python train.py --n_layer=16 --d_model=128 --n_head=2 --n_kv_head=1 --head_dim=64 --d_mlp=192 --vocab_size=778 --activation="swiglu" --norm="rmsnorm" --norm_place="pre" --norm_eps=1e-05 --positions="rope" --rope_base=10000.0 --rope_fraction=1.0 --qk_norm=true --attn_scale=0.125 --bias="none" --tie_embeddings=false --parallel_block=false --init="orth" --init_std_qkv=0.0594 --init_std_o=0.0594 --init_std_up=0.0594 --init_std_down=0.0 --optimizer="adamw" --lr=0.00208 --lr_mult_o=1.35 --lr_mult_up=0.772 --beta1=0.9 --beta2=0.95 --lr_head=0.00579 --grad_clip=2.0 --warmup_steps=583 --schedule="wsd" --decay_fraction=0.746 --decay_shape="linear" --final_lr_fraction=0.0 --batch_tokens=[8192, 16384, 32768, 65536] --seq_len=1024 --doc_mask=true --train_tokens=114000000 --steps=4390 --dataset="wikipedia_en"
Each number is 50 + 15 x the weight over its row's rms, rounded and kept within 0 to 99. Layers, rows and columns count from 0. The size before them is the row's rms in percent of the matrix's.

# layer 11 MLP down (transposed), 192x128, rms 0.0962, rows 131-191, columns 96-127
096:71 59 40 28 34 43 27 43 57 44 38 22 66 53 31 37 39 64 56 69 39 39 18 61 46 51 43 35 56 19 50 55
101:50 69 44 69 33 68 51 37 24 56 65 69 52 69 58 39 49 78 39 67 83 57 46 40 46 47 61 60 25 32 41 51
101:40 79 52 57 64 41 69 49 51 42 43 37 66 67 45 36 56 45 40 72 78 43 36 60 45 65 53 38 22 63 41 56
106:38 70 49 58 81 65 40 48 44 52 21 58 41 50 42 30 54 32 73 57 99 57 54 72 60 56 53 41 46 53 51 36
101:52 39 34 68 70 72 58 68 48 51 35 45 40 59 57 45 22 53 32 53 53 23 49 77 62 34 31 32 66 71 69 41
104:48 46 36 45 50 74 31 46 55 51 48 45 38 61 57 32 52 64 59 73 29 53 54 42 69 53 53 28 55 29 36 60
102:52 69 66 52 56 52 71 63 21 54 35 53 34 46 53 29 63 54 46 60 56 37 14 61 63 51 47 47 52 66 34 48
095:30 53 64 65 72 58 36 61 39 46 33 21 42 49 50 65 35 34 61 82 61 50 32 52 36 71 81 46 42 61 48 57
097:59 40 64 46 38 42 57 57 41 62 60 58 44 48 65 51 60 65 44 49 64 21 33 54 64 64 45 57 50 23 80 47
107:36 46 17 62 33 63 68 61 56 81 48 55 60 70 40 58 42 48 33 25 23 48 31 43 45 75 44 42 64 35 65 69
096:87 43 67 63 56 43 47 65 50 77 60 39 41 56 60 57 41 62 50 75 70 39 66 39 37 69 50 20 39 60 48 33
099:52 46 47 49 56 65 47 42 72 48 71 58 48 59 71 11 54 54 50 38 38 37 84 50 47 34 36 52 52 44 46 32
104:62 52 33 49 39 32 67 71 62 58 62 58 37 39 75 61 41 67 66 65 71 43 47 73 47 37 16 31 42 51 37 44
109:52 32 45 65 76 55 51 19 18 38 47 47 62 53 48 39 49 36 49 45 30 15 61 66 56 37 57 60 99 58 48 76
110:35 36 61 49 69 34 26 57 27 35 43 25 33 40 34 41 56 43 43 39 77 29 81 87 51 50 45 52 63 46 44 27
104:67 71 59 56 45 62 47 71 64 41 59 32 25 38 39 57 37 68 28 74 69 42 74 62 62 52 52 48 61 49 57 39
105:51 44 61 60 32 72 63 62 57 49 53 43 58 49 63 44 39 79 51 66 95 49 64 53 60 30 54 51 57 62 39 42
097:68 42 65 52 44 38 29 48 38 60 25 51 38 69 43 42 68 38 40 14 35 42 76 50 38 61 61 28 74 25 53 48
099:26 61 54 41 73 36 54 64 42 75 65 48 53 48 50 50 45 38 51 06 27 42 67 48 75 57 74 71 79 45 55 43
105:47 46 45 48 41 51 47 44 25 60 26 43 51 39 42 66 52 50 76 58 21 70 79 01 74 48 63 35 74 94 57 40
105:67 40 28 53 65 54 60 53 52 63 55 54 66 30 58 68 53 38 44 44 58 37 48 48 43 46 36 30 52 39 35 63
105:58 46 65 43 60 59 64 54 56 48 68 50 43 58 50 95 49 49 26 35 49 33 55 31 86 44 57 50 59 57 56 92
107:42 35 47 60 37 53 37 42 42 39 48 61 60 38 44 59 60 28 60 55 07 39 61 60 45 59 52 74 87 57 63 47
105:49 28 46 65 56 49 55 54 91 45 64 54 46 26 55 61 54 56 61 68 46 64 66 49 85 31 17 32 58 47 32 58
097:48 82 48 47 53 83 53 45 43 34 48 52 51 43 61 71 40 41 35 47 31 76 48 66 52 25 73 39 49 38 24 36
095:33 38 37 63 79 44 32 30 69 64 31 51 74 40 93 49 41 40 56 77 50 57 63 64 70 42 36 39 31 48 68 59
104:82 58 43 64 44 65 48 74 68 72 35 52 32 77 24 32 53 73 55 74 31 43 45 29 58 42 44 51 56 73 56 48
099:38 58 60 33 51 55 27 40 39 49 57 60 31 34 37 68 87 26 54 48 09 45 31 25 48 72 30 67 45 19 60 50
104:59 58 51 37 52 49 42 56 29 45 68 59 49 73 50 41 52 35 47 41 23 28 69 33 60 54 89 73 51 47 62 62
095:52 44 50 45 46 40 74 53 71 29 42 54 36 53 76 56 25 56 62 90 54 62 34 30 29 57 56 70 47 39 53 58
086:46 67 41 34 59 32 71 70 61 63 40 47 38 53 43 29 49 64 45 47 30 63 31 55 58 34 45 56 76 49 09 32
106:46 53 45 36 40 44 42 40 45 37 32 52 67 38 47 28 58 22 45 30 27 27 37 66 69 45 49 62 54 64 57 40
102:25 54 51 39 54 33 45 48 43 89 20 29 48 62 42 52 63 47 43 39 40 31 66 60 35 78 71 52 55 81 49 32
097:24 61 33 39 52 59 52 80 61 35 40 24 35 51 54 72 36 59 51 44 54 34 31 41 63 52 45 48 31 68 53 27
107:79 27 66 39 58 36 33 28 77 21 46 51 56 38 42 63 42 73 40 25 66 74 64 27 38 34 55 21 45 56 55 54
091:51 32 11 77 57 49 44 20 28 58 62 45 55 40 49 44 50 48 55 62 35 59 90 58 51 40 65 43 44 43 56 58
093:33 41 33 37 11 50 58 41 35 49 31 57 73 49 67 63 44 32 58 52 54 71 60 39 42 45 80 61 26 57 48 55
103:44 50 66 66 33 53 44 60 56 49 42 55 53 76 28 58 47 63 33 68 39 37 56 41 37 77 43 26 63 46 71 70
094:44 67 38 30 41 74 75 60 37 60 40 36 26 65 40 51 66 59 31 54 67 39 44 57 45 72 22 87 54 31 24 38
106:55 47 63 58 60 49 38 28 67 43 59 54 62 33 38 38 36 67 75 64 59 60 45 20 69 65 37 60 48 53 15 51
097:57 53 38 75 72 66 41 44 70 55 46 63 33 58 31 21 58 52 36 82 63 49 45 63 35 44 41 42 32 33 28 36
103:58 71 95 40 66 54 53 50 80 74 55 44 44 56 38 61 29 82 39 37 43 37 59 23 46 42 51 31 79 71 50 61
096:43 58 50 71 48 59 73 34 28 51 44 46 34 42 42 66 39 50 12 33 58 74 19 64 33 41 48 31 40 40 68 54
105:42 66 33 64 54 41 53 61 34 43 53 68 36 57 28 49 34 33 42 63 51 42 26 54 61 55 49 68 40 36 31 87
107:59 53 67 60 58 34 52 61 59 54 30 40 60 63 45 29 49 53 41 40 31 81 61 68 33 57 44 45 54 50 46 24
100:19 68 46 46 56 67 54 51 38 42 61 54 59 49 58 38 50 57 41 53 68 66 26 45 48 19 41 27 53 65 36 43
095:32 39 69 32 34 65 43 36 61 43 50 67 51 41 51 27 31 44 61 50 06 33 54 62 63 62 45 69 49 52 79 29
098:15 29 42 33 47 32 55 49 65 57 71 50 49 62 69 61 38 65 55 69 43 62 63 51 43 07 51 71 42 51 63 33
102:57 30 28 51 66 72 58 46 32 43 61 67 55 57 54 37 42 35 62 40 15 86 73 49 43 52 66 61 36 60 47 70
113:56 47 59 52 47 50 24 29 48 38 64 58 44 23 81 60 95 35 39 57 52 61 36 33 54 43 36 47 43 50 57 32
103:49 30 46 32 44 83 31 81 14 49 87 36 19 67 53 59 41 46 55 63 66 50 53 41 38 70 50 37 60 55 69 46
107:53 54 84 40 77 55 51 41 48 25 55 40 57 54 39 45 54 83 58 46 35 38 54 35 69 47 37 34 75 25 37 62
100:49 39 37 46 51 14 52 57 33 37 65 52 64 55 76 52 41 24 61 44 46 59 46 48 28 51 74 75 39 71 45 34
100:83 48 43 43 43 34 51 65 49 54 17 38 58 48 45 58 57 22 72 21 48 37 62 78 26 67 52 51 24 65 63 41
100:70 70 05 41 39 45 44 72 56 68 28 50 26 77 54 44 28 42 71 33 80 69 46 70 50 60 38 58 66 81 52 47
096:62 36 26 52 53 44 41 51 36 77 36 58 39 48 56 58 27 44 56 38 30 54 42 67 56 31 55 82 53 50 61 55
103:54 55 29 39 33 50 41 74 87 57 53 29 48 55 25 26 60 56 50 46 56 53 54 30 50 44 26 55 61 58 39 37
097:64 46 49 61 47 72 53 43 52 62 47 51 60 16 61 19 53 57 69 55 24 68 26 39 34 40 60 52 45 45 70 36
099:64 51 68 45 58 33 59 18 70 57 31 53 77 58 84 60 61 67 55 61 49 35 23 50 43 27 47 61 61 31 44 39
089:37 53 46 25 29 37 24 59 38 59 41 42 57 29 54 50 58 66 51 66 72 58 40 58 45 82 32 58 64 20 44 60
095:41 66 25 45 60 77 56 58 51 75 52 48 24 35 42 66 50 37 43 53 54 63 56 62 61 67 72 36 54 50 53 41
# layer 11 MLP gate, 192x128, rms 0.0787, rows 132-191, columns 96-127
100:43 40 47 43 66 58 40 42 45 48 30 49 32 42 26 75 65 81 48 33 64 43 50 77 69 83 26 56 60 65 69 45
105:35 79 62 31 56 57 48 59 51 25 57 40 54 73 58 53 34 39 51 38 34 72 73 48 42 53 35 59 25 42 47 33
101:34 68 59 92 57 37 71 62 37 26 57 60 41 53 31 37 37 77 39 25 42 58 70 60 61 28 08 37 74 54 43 44
102:51 70 69 42 73 70 63 50 53 39 64 35 51 46 39 44 53 41 50 52 48 57 54 43 34 75 58 52 58 76 62 42
095:48 46 81 43 31 66 37 67 22 42 53 79 23 64 24 69 54 69 46 53 73 64 52 43 59 49 54 66 76 60 72 52
101:36 76 58 32 60 60 56 51 50 50 32 64 55 39 30 49 53 62 29 50 58 39 61 58 56 60 50 37 48 54 39 52
103:27 54 59 46 18 67 53 46 71 71 19 68 63 53 48 32 28 53 73 57 45 65 51 45 42 53 46 57 31 71 40 55
098:82 50 46 44 43 48 40 42 35 43 46 39 65 54 64 31 77 56 56 28 45 62 46 55 51 49 68 66 38 54 63 71
103:44 83 48 52 77 51 53 70 75 54 45 48 47 31 44 38 36 46 22 43 43 87 52 42 36 67 20 40 26 62 52 56
104:65 53 69 41 52 57 68 21 79 51 49 61 35 66 62 53 44 53 28 77 71 56 58 38 54 49 46 68 31 83 48 51
097:50 41 63 37 50 33 50 62 57 71 43 44 55 61 69 73 30 54 38 68 49 37 34 67 68 30 55 94 50 48 61 81
108:81 61 59 48 69 66 79 47 38 56 59 47 51 23 39 46 53 66 42 52 49 79 75 68 52 19 60 44 49 39 25 38
110:42 62 51 64 36 62 52 15 39 37 67 45 41 45 56 48 83 69 52 35 52 61 56 45 69 73 79 63 38 60 43 40
106:55 55 51 68 52 83 35 47 72 39 51 51 62 48 40 41 45 80 57 62 64 72 38 20 49 51 56 36 48 65 41 86
096:70 24 38 64 46 68 47 61 53 50 41 57 41 65 54 35 57 49 58 43 32 59 29 64 37 59 46 26 41 53 40 23
107:37 45 40 56 59 63 67 50 57 39 43 55 43 45 65 54 58 58 68 39 58 59 21 26 44 28 41 47 42 59 34 60
102:65 56 56 56 69 42 34 59 43 42 42 59 64 56 70 51 64 55 33 36 52 59 76 48 66 37 46 32 40 62 60 49
093:62 60 56 41 22 66 49 54 65 62 67 84 59 01 31 47 17 56 36 66 69 55 59 42 50 41 16 52 42 43 47 54
103:52 63 65 32 43 47 52 59 74 55 17 50 49 58 35 39 38 62 63 64 46 51 51 66 55 48 42 76 64 47 55 56
101:75 76 40 54 33 70 44 67 36 33 38 69 69 45 38 59 59 59 47 30 72 63 61 46 71 33 47 58 51 62 48 61
109:63 62 61 75 36 70 51 50 58 46 36 63 73 29 55 47 61 43 42 42 42 44 61 53 55 35 48 44 22 33 32 80
100:40 26 33 49 44 67 60 45 41 42 09 46 74 54 47 77 55 46 56 62 69 44 11 36 48 46 43 56 27 49 54 48
109:37 61 46 74 51 36 59 41 40 65 77 48 71 59 59 71 41 50 32 52 82 49 83 65 71 63 38 49 36 63 84 31
100:54 69 66 81 71 38 43 27 49 35 49 55 25 60 14 63 50 52 79 56 36 67 63 31 33 23 66 58 45 48 19 83
100:67 45 52 33 65 58 39 30 48 53 62 48 48 08 64 65 61 46 40 50 60 77 60 72 69 69 59 52 34 61 40 57
104:55 69 42 60 48 42 63 36 42 45 57 44 27 52 54 47 65 63 50 60 42 69 68 31 67 68 46 46 52 53 61 33
096:74 54 63 52 55 60 40 53 57 51 37 48 55 72 36 48 61 43 31 40 51 73 37 39 63 57 52 40 43 23 16 40
105:48 46 64 67 59 29 62 80 38 62 42 66 65 56 55 81 57 40 75 33 80 33 53 51 40 46 47 55 53 42 76 67
095:20 61 52 45 74 27 31 60 48 43 43 35 40 56 27 43 72 66 68 36 40 71 37 41 70 41 39 36 49 56 50 47
096:14 57 64 59 66 47 57 30 71 45 57 70 66 35 66 72 29 47 65 63 36 35 58 47 24 39 32 47 38 38 43 59
108:47 14 51 40 44 41 55 62 48 61 62 63 60 51 56 48 42 76 56 91 59 55 54 41 36 45 61 53 36 72 22 37
106:46 57 53 54 51 36 65 09 28 35 53 91 60 17 51 61 63 69 56 22 64 72 45 43 31 36 60 60 51 42 56 75
084:88 43 60 66 48 54 54 35 24 43 57 57 84 59 27 36 58 50 47 41 53 65 62 59 40 39 61 57 70 46 45 58
108:64 55 60 44 81 71 54 39 62 53 66 66 50 36 56 51 38 39 43 41 71 87 56 56 31 45 51 55 42 35 42 50
088:83 66 66 84 66 54 39 28 63 61 57 51 49 24 69 64 36 39 53 35 56 74 68 45 38 51 41 37 46 59 28 63
098:31 85 50 41 72 29 51 53 62 50 35 26 57 17 61 45 43 49 25 49 44 75 59 82 38 55 57 45 45 42 38 72
112:38 56 52 09 78 63 53 51 49 55 63 73 44 54 41 59 34 38 56 52 63 47 33 51 43 44 45 55 12 47 53 92
093:56 83 16 39 69 67 67 29 40 79 39 63 48 56 55 41 54 59 55 47 67 41 53 66 71 43 60 53 42 41 48 65
105:52 36 27 80 56 46 87 72 42 32 20 28 56 50 55 51 42 65 24 57 52 57 40 48 64 25 44 52 64 46 52 37
101:37 58 44 46 31 39 35 44 64 45 10 45 17 50 58 52 51 48 60 27 54 47 59 54 34 40 51 52 30 46 49 59
101:65 45 38 64 78 80 45 51 33 67 33 48 40 60 91 63 45 33 90 69 33 50 64 64 25 49 35 34 50 51 30 43
108:67 37 46 76 33 58 29 31 53 39 44 49 66 63 18 62 75 54 47 60 47 86 44 31 59 43 59 52 76 52 56 23
101:39 32 58 58 53 46 47 62 26 61 83 46 58 69 55 47 40 49 05 37 44 42 58 85 57 39 13 41 36 36 41 40
096:29 30 30 49 60 53 59 64 42 53 48 73 42 17 66 51 58 42 87 62 51 58 51 55 43 40 55 57 34 43 48 52
093:50 53 36 59 52 69 55 20 54 48 34 55 84 48 59 33 58 55 45 46 61 41 64 49 21 54 39 38 72 59 37 64
096:44 64 37 60 51 69 25 44 40 42 41 64 42 19 29 34 53 46 58 54 73 57 63 50 50 40 36 67 77 57 32 63
103:32 59 43 33 52 32 59 60 46 52 25 56 51 50 33 41 37 36 42 49 38 46 48 23 51 39 25 54 52 40 56 57
095:53 20 42 41 67 65 68 43 48 56 48 59 43 62 48 50 29 31 32 43 57 36 85 67 46 64 46 20 64 53 52 51
088:49 61 58 43 55 49 60 27 21 55 40 93 60 54 82 75 56 54 48 23 47 32 57 40 66 52 42 33 44 62 69 74
104:49 43 57 27 61 64 71 52 35 41 38 42 56 50 48 55 28 49 62 55 72 52 36 53 67 44 58 74 32 47 59 55
112:36 57 52 33 28 58 59 40 75 34 51 51 39 44 46 66 37 47 61 48 69 57 46 45 23 86 50 56 53 57 45 45
096:38 72 50 16 46 76 77 39 53 63 26 60 60 08 52 71 54 63 33 34 61 51 48 47 54 72 38 39 52 55 44 58
097:54 76 69 52 45 39 60 40 51 66 58 63 55 57 63 70 44 59 31 65 62 55 40 28 63 64 30 50 62 50 24 60
101:52 71 41 49 42 40 73 29 68 53 62 33 57 48 41 50 63 58 45 53 66 37 53 31 49 34 64 51 26 45 37 37
099:69 50 48 44 37 35 57 58 39 46 55 55 57 39 49 52 49 54 33 52 75 68 74 58 46 48 66 76 14 40 67 54
101:38 64 29 60 40 78 38 69 51 52 62 70 46 51 63 45 47 52 39 84 53 46 31 47 42 45 40 56 63 60 25 25
094:39 40 65 80 62 61 61 26 35 62 28 55 53 63 58 33 77 55 50 39 41 52 73 47 52 57 22 37 35 44 66 66
094:69 45 71 61 28 78 76 46 62 43 46 71 58 41 46 31 67 52 43 49 77 48 68 55 66 45 48 50 59 58 52 45
095:60 56 31 55 83 54 47 55 27 54 78 40 52 50 76 33 33 60 66 64 52 36 36 57 78 20 55 38 61 47 34 31
094:71 29 65 69 63 44 54 69 39 68 28 70 78 43 55 63 58 54 53 54 55 71 46 57 47 39 30 57 55 58 53 52
# layer 11 MLP up, 192x128, rms 0.0769, rows 132-191, columns 96-127
098:56 45 58 55 69 78 39 54 58 52 70 55 61 49 44 28 52 57 63 54 42 55 60 53 64 72 27 12 56 55 36 42
102:61 55 63 50 29 38 58 51 39 56 40 52 61 51 23 64 79 61 88 53 58 66 54 75 39 47 52 41 28 55 33 37
099:38 64 71 49 38 26 48 46 26 52 47 47 49 56 58 37 65 37 48 57 26 90 51 44 60 48 45 69 46 21 27 55
102:71 82 36 30 48 49 25 54 83 65 51 49 48 19 58 32 28 23 56 50 41 64 37 14 46 56 63 57 32 81 47 43
100:46 74 66 48 69 46 36 50 69 30 29 41 33 19 52 70 35 42 49 60 73 35 61 50 74 28 72 64 60 60 49 45
097:42 58 55 52 71 36 45 49 69 49 45 23 54 48 35 71 52 36 57 33 67 69 53 72 31 48 51 42 41 48 38 34
100:55 60 39 63 64 57 50 60 63 42 77 62 34 56 54 62 51 38 35 45 64 58 64 39 72 08 49 38 57 52 51 54
100:64 47 23 57 64 22 46 55 63 32 31 68 50 77 34 58 56 49 70 28 38 56 34 54 43 51 65 42 49 57 53 43
105:61 44 50 32 33 65 41 63 57 44 59 70 62 58 55 34 41 55 72 25 56 63 00 27 59 47 48 55 31 52 64 43
104:41 24 00 44 66 49 49 49 33 49 49 44 55 57 35 39 81 40 56 58 44 50 42 62 49 55 46 56 57 36 41 51
099:65 58 88 53 47 60 48 45 51 44 27 57 74 72 65 52 50 74 41 74 33 36 16 50 69 42 48 89 65 43 14 69
103:64 56 65 52 75 34 37 63 39 22 21 64 36 43 26 30 27 42 84 32 43 40 58 46 40 37 63 54 41 38 70 51
108:46 13 29 72 59 75 49 56 31 37 45 44 45 67 33 64 34 44 50 20 30 54 47 66 28 36 48 55 75 38 59 62
106:83 70 60 37 56 42 36 27 40 74 54 35 12 55 66 44 36 41 66 62 36 77 62 35 50 73 68 23 24 70 43 41
101:41 43 62 61 43 38 11 48 36 73 36 24 73 68 28 30 45 27 60 35 51 33 64 55 70 59 49 68 64 47 52 41
106:60 70 61 51 23 67 58 55 34 40 39 67 56 31 20 37 47 53 20 46 44 24 48 40 58 50 51 74 56 28 64 86
094:44 26 50 35 39 52 19 46 24 49 72 73 39 62 70 45 53 61 41 59 48 45 48 48 64 38 52 71 52 48 74 26
100:70 47 65 56 48 44 54 72 62 51 65 56 57 14 08 68 44 54 57 62 60 50 61 49 73 58 33 55 59 44 39 56
103:72 74 81 29 50 64 64 41 41 65 34 75 66 16 72 57 19 45 42 50 67 77 72 52 50 37 49 48 42 52 62 35
103:68 19 63 67 61 88 65 59 67 49 41 56 54 66 35 63 45 61 45 57 54 49 42 43 40 33 69 34 76 15 45 76
104:20 67 43 35 61 91 83 43 49 66 31 55 58 31 46 44 45 55 25 79 53 48 34 38 59 81 63 74 47 73 47 56
103:61 46 08 59 49 39 61 44 56 49 61 51 55 57 35 45 50 36 66 10 57 57 33 53 61 71 75 50 95 63 52 62
101:50 55 42 60 71 50 48 40 45 51 47 60 85 31 42 71 37 61 28 55 45 53 15 89 49 56 38 72 39 50 26 70
096:58 60 51 45 40 64 64 18 23 73 59 82 67 33 70 39 43 53 72 62 59 54 32 78 26 59 54 37 83 26 65 53
099:36 55 45 47 37 46 56 52 60 39 51 59 34 37 48 64 35 52 48 60 52 39 53 33 42 17 48 46 42 52 65 57
102:47 54 59 70 56 16 56 55 46 59 51 54 65 33 57 39 63 61 51 63 60 61 72 63 37 55 31 52 21 69 53 46
100:40 51 61 30 77 82 30 70 63 67 77 76 57 51 26 53 65 45 55 46 54 33 31 51 58 56 71 42 09 43 55 55
099:53 54 34 77 55 67 63 55 72 59 22 39 47 47 66 40 68 64 59 36 20 54 52 26 57 32 65 48 70 52 44 45
095:41 52 54 54 48 76 62 34 32 58 64 47 57 47 48 54 58 39 43 46 53 32 54 59 53 14 71 49 48 68 54 51
094:32 84 57 43 63 39 57 36 70 34 39 52 75 42 56 54 31 49 61 55 29 43 42 52 44 31 42 58 67 46 24 34
108:66 71 86 38 51 36 36 52 48 27 45 36 82 27 38 40 57 43 09 54 52 54 34 49 50 35 47 67 39 50 66 83
103:35 63 55 47 45 42 56 72 67 64 48 30 57 52 50 88 37 63 61 71 56 19 63 29 66 45 38 30 53 56 81 33
093:55 38 36 64 38 40 38 71 36 13 45 22 42 55 31 29 53 37 59 36 34 56 55 09 34 66 89 53 47 57 45 38
104:48 39 20 66 40 37 79 44 29 24 52 30 50 60 80 59 42 50 61 82 22 40 28 49 55 48 54 52 49 49 60 52
091:32 60 46 23 48 84 56 50 41 55 30 57 54 74 26 48 31 30 48 44 39 54 80 51 48 52 56 61 39 64 68 18
096:65 53 68 64 75 45 64 34 72 71 60 40 43 52 49 67 68 52 47 48 34 42 59 48 47 19 40 33 23 47 74 49
107:69 36 41 59 89 62 29 14 75 47 66 54 41 28 48 25 39 38 76 45 38 65 44 47 59 47 43 52 67 58 40 38
096:39 69 47 40 61 57 52 54 62 68 40 47 33 42 50 41 50 55 63 57 64 37 44 64 78 60 52 91 65 38 24 51
104:52 38 53 29 41 43 61 55 40 13 56 92 70 63 51 66 61 49 21 43 52 52 56 64 51 41 44 31 55 59 46 52
097:51 70 65 42 54 78 40 46 51 45 48 55 48 52 73 67 59 63 49 56 41 27 41 38 44 48 44 61 65 39 42 49
104:20 46 42 39 44 52 58 52 57 32 50 51 17 50 43 57 29 41 46 44 61 45 18 46 63 12 59 69 44 26 49 70
098:32 70 26 19 43 57 51 45 63 45 49 67 24 46 63 53 39 54 82 34 66 42 62 60 54 50 16 36 50 39 61 35
105:38 62 49 14 57 33 60 42 38 20 74 39 48 56 50 59 42 65 24 59 61 41 39 18 33 45 53 71 39 46 52 31
114:43 72 41 49 67 41 60 84 46 50 61 63 51 25 36 25 51 61 63 44 31 87 56 60 37 58 61 59 60 46 47 11
096:21 55 47 50 39 48 46 61 59 59 42 32 38 38 48 59 56 63 35 54 63 77 33 74 57 17 50 56 48 50 44 48
093:38 70 41 59 59 47 55 77 39 61 49 28 92 10 39 60 65 45 20 66 48 72 81 77 51 58 44 23 27 57 47 57
101:44 32 55 55 63 59 59 69 21 72 39 69 65 27 29 44 44 85 49 36 53 51 52 53 61 67 46 50 61 59 57 53
099:39 60 36 21 50 44 48 32 61 36 46 42 36 78 56 38 32 23 43 60 66 66 53 35 30 65 63 39 35 35 27 49
109:60 20 36 68 32 54 29 51 64 65 52 40 65 29 62 33 80 41 46 59 48 72 42 58 53 37 60 61 60 46 15 52
101:79 48 58 64 55 42 64 60 00 62 62 59 13 57 53 48 34 44 30 35 55 42 42 35 65 68 63 43 74 17 70 67
105:70 26 50 68 40 45 73 27 28 19 45 61 63 42 57 41 54 56 39 64 35 31 47 45 67 66 71 51 62 66 38 62
098:17 49 58 51 40 67 46 57 65 55 58 31 46 67 27 62 77 38 36 39 62 67 38 51 63 62 46 53 45 41 61 46
100:39 44 45 39 40 67 58 43 33 78 32 22 27 46 38 44 53 30 58 29 28 61 48 50 47 68 34 33 56 51 18 44
099:55 57 67 74 48 24 61 60 51 53 30 50 52 75 71 83 27 37 44 53 59 36 65 42 28 60 33 45 39 57 55 46
095:39 56 53 44 44 63 38 59 84 49 57 37 49 36 51 38 42 57 70 49 71 36 67 48 72 44 37 39 44 53 36 44
099:29 36 40 58 35 36 42 28 41 44 35 82 45 51 35 63 55 34 75 45 48 64 45 52 48 36 46 55 61 50 60 65
094:51 64 57 43 57 39 57 62 41 50 38 31 57 39 44 46 37 35 64 66 66 54 26 59 64 26 62 62 46 35 59 32
095:36 59 16 37 60 57 50 50 50 70 41 47 56 55 51 64 64 53 69 70 59 42 04 35 43 50 57 73 47 54 70 44
094:40 86 68 67 50 25 87 53 63 38 39 32 35 78 20 52 51 33 54 29 48 49 49 50 44 52 50 75 41 41 71 66
093:43 60 29 49 53 57 34 51 79 64 56 54 30 57 39 38 28 25 68 78 30 24 49 56 44 46 37 59 69 57 61 54